{"head_dim": 128, "activation": "squared_relu", "attn_scale": 0.0884, "dataset": "wikipedia_en"}
Each number is 500 + 40 x the weight over the matrix's rms, rounded and kept within 0 to 999. Layers, rows and columns count from 0. Numbers have three digits each.

# layer 2 attention output (transposed), 384x384, rms 0.0423, rows 53-63, columns 128-255
520481516524517545461434449513496526493524442505522550477455587402548504473488495559474532451526505487528491449495565500403480594474519495506520533560508488484502545544480558479476482557500483450592459479433534419547576539510483526513458512441494490486526495525511547482540510551440504463431494464462580493521482512489495489484530512466504515508463510491420507499491524507460474505545
488422436570530538495503585484479540510451513459522450494542469463519492524441498507434511487516483483542491499481508542471484481510475572440440540528590493519458494479558498516488508443486441496563494540462455446555582496537495524513504425496520489490463472484510484491522549540509478526515510551456538534508550514444481530457476513554488541520540547509489537552481502507496502524496
492453475502497531483473512496510508513533448503549488506584507526464454470557518519485524501449510473453509480473509535448472504535487529475548538475464538488472547549470473469517541485501565550507448387400466516520448510498454597528502464522546499537547465469501456485537498481538494540421425520436566549460423575465419518454454446549492516485506582517558478426504596453476422579504
446505501515441468517476494536493462466507533503581536505491466435562497499443554542518541517497500523518410522475530504456473521470462484492570481522570531565516552450557504412493506507425497499520565500521426482473526538505517506483461510503516484480560502508448513427455491533487495511399551548561432499492458515529451467590537492533440525481512554477528479434573527520526560527515
480434458529530518496517579533530486572466485450543479522545477487476451487496504483583532547518501525497493468493478491466471481434460550509500460457503431516499420514437464512539530475546515488420573491458526542483408495537508531477507501488486596511563470481498467489513439452519429517474475432417492565509527486471534530478533485499433471480475479487526574507493497527543470466488
516447581488470540497477460486432488476594547480543465485504558458553507497554458528419536494471457453531431464494489532525476503557577542472587448490476479515543496505448490500516538528525545532558494510528487407474548571450508453552444582570416468505531533451534548418491543574479453503466465464477492472504535436500460496468507543495524537422476538475478566478490551574577534527524
497472465523432508526498438513503458479525570499484479497518483491519446481499518525432525530456496447434531446529509453455461452475490533474485458501477547492506516452534494466498509484506467550483508539495564480531544573461502422547569462442477492443528489384467429499508518607581473545456531537473471578442516431525509491446418476494525527451475505496544522503523526507479542505489
446435477538543541478517583551488533415429476408560436466486525493463523454448497582561556458537418518461487495549466440534488536496443597440469527504485442497510480512436540567471502524516592561468472523482496564499482476646487477491573466548530549448465530581465465525518449538520518477434531555461573447449506448521507443495424479536496515512520474531440542406502502564587496513454
570454485471509505499532533519536409499494455476438526458552520504549524430484449476536564488503515492440569525546498548518499499607468499451508498503532551511484423486512441488489486476482466509530518492457553498503469429404611469559545525481528491468485527524564512484486465411436450480515453498421506544499577554501497466441562536546553524578506507527493479523519522518483511588485
450548409488543490494466543543512491497447402470483462587519534481416524523446576524482528526579536554466506483481532475389494472497520486539490511511493567525493501453505514472474492473458521491519507451505449527465426454475492545506549432515522515502473432506456479539567465515494459567475528531520488581552527531529535537540540542518515473534468484474512456455532489485470451557425
510512548507483530525460489513529466461481518473501457449513568545541493438529444522525543531479489481485536494576510508565490508494496446473445473533480479536466485503462537500483477474522531492533486545498466379469546515435465535520553515540481433482534500539534535481512501518510514480528489527469488441491514494476491524586451522522571540457487461496427467487581489454561500529516
# layer 2 attention value, 384x384, rms 0.0417, rows 54-64, columns 128-255
489515508554543453464447579474454542562495556493575514531592450529557608517546541506465467493476562498513500538448489507469537525508467501477508555502563541521501510510525456427476553465493530510587477554495458492502501531533423586519568512511481543526514499475568520571537427547477505479486569564465507526549570503525546547495486564572516420501463484464502453542506532534495519502560
552415461543513511506492461494465479440538496459531465561503500506490510533466512564515490467480525509507488482568555478467493516576531482586558537511522520548541475475428469508448452498496533571588421559467438510537494490482517535482557496498537495558472488451548505531489502476499526456490523536470502515419514478557502486523419565532526449462404597481565503541476468535439537549474
563450529508453522511458506542532621551470458491476513478519487457494491545539473506526472479497500517555515522545452465576479473488544468511523464449553506466465418541540420461463439587516436414478621471558474520481474549482505554475509528496465531487526530495460566495486500463494500503439554491506524461468494460554499456501662489500545461495445558526508514493456567447506557441579
467501451464524532460490465534543533471455486550606542585519446477528494546466495502546453499511501521484517468461467439506446537538497548433498411518489475421470489454519535494555551453516462484499469544500492469562492544495526508488381502519522568581483518474506435530474511516480503561553517518476485497478445479470513566487557501559477498514505506434561528469567540471529432525540
543474457579454546507482506504503467486511530547546512515567432477518468517537438573525521476492475510485474506601530527551514563421550549486480539483566513568454466475520469497508524466479451477437568471469496516508544518478508555474442465471503580489476516526524497457528463465554492459463491507520514532539533465505458484497530522513517435489492468477447549461491508521477473459516
548432472532480532462427563591461539422522481544429420509528466433552493464539440530557490501565514423414507394557442391359522522459456594496459468482581475554497431502462610478539562534477462490462477557408508540522448517488487512481513514501536545538523538420587430433482441474543544478521535530525531496519531467552403472488454548519461550557533567457551451539453548551594492594512
512488500487472509476482464519495538523473500459562496554501524499500498483527520496472480521450572479457472493581455456504416585562488509409492458330595499533488464550553556473548476520471446537486529452481565438525509537472458521481543579531502445490541549435581532471501493475505475425494525507537403465439486528538415536484454528505576462543506514522504537524493507480492557543425
547476501506468512560481494465474539435565519475504561478520488523500548506468550473450536488506539531390484477513493481446409483597506464581579544474595518489524472512520557456438495456468529451532453514554490500534493482502515517456576553526544435513543527559590523481453553518494500444444554536484500586535526579414430465552493581586553512542475529509465496557554530414492512516518
521480446559539481448490523521576489491464586548546511524536493510480509513507468518446507525493566533527527514471486393451519503494530473544488438591469493457479473457528532456519395457506543461546471500489482517429468512521548544534492566457443580500510500433531449485492469556506483544509502554487491631487498509479554460517472540590547460498487547514462468509497462521510479533568
500488570482494485569524509506423456535480497479499508422461539516520490513540491447522480519524538495474466550507465506521454527486505516528506511477507483471464534520526559475481425552457554536468507478501459487539513536535464507527522531491523532520487461582504515468464527544482440499472433479508497514551449528497467548500571512528507513558534445515466455478495479444495552488466
519470490395494542445487465451611502467573529476517451474559486522486536510506457503475491553500538514533483464553508431426488524455531539443515512504489489525398405442536462492517466481513483479494596566489473512535490564436436536513475389465542534419515463410512527575488513481579479439442560457504473457493579549471528436475465486543510546472454453493452498484536524472546493520562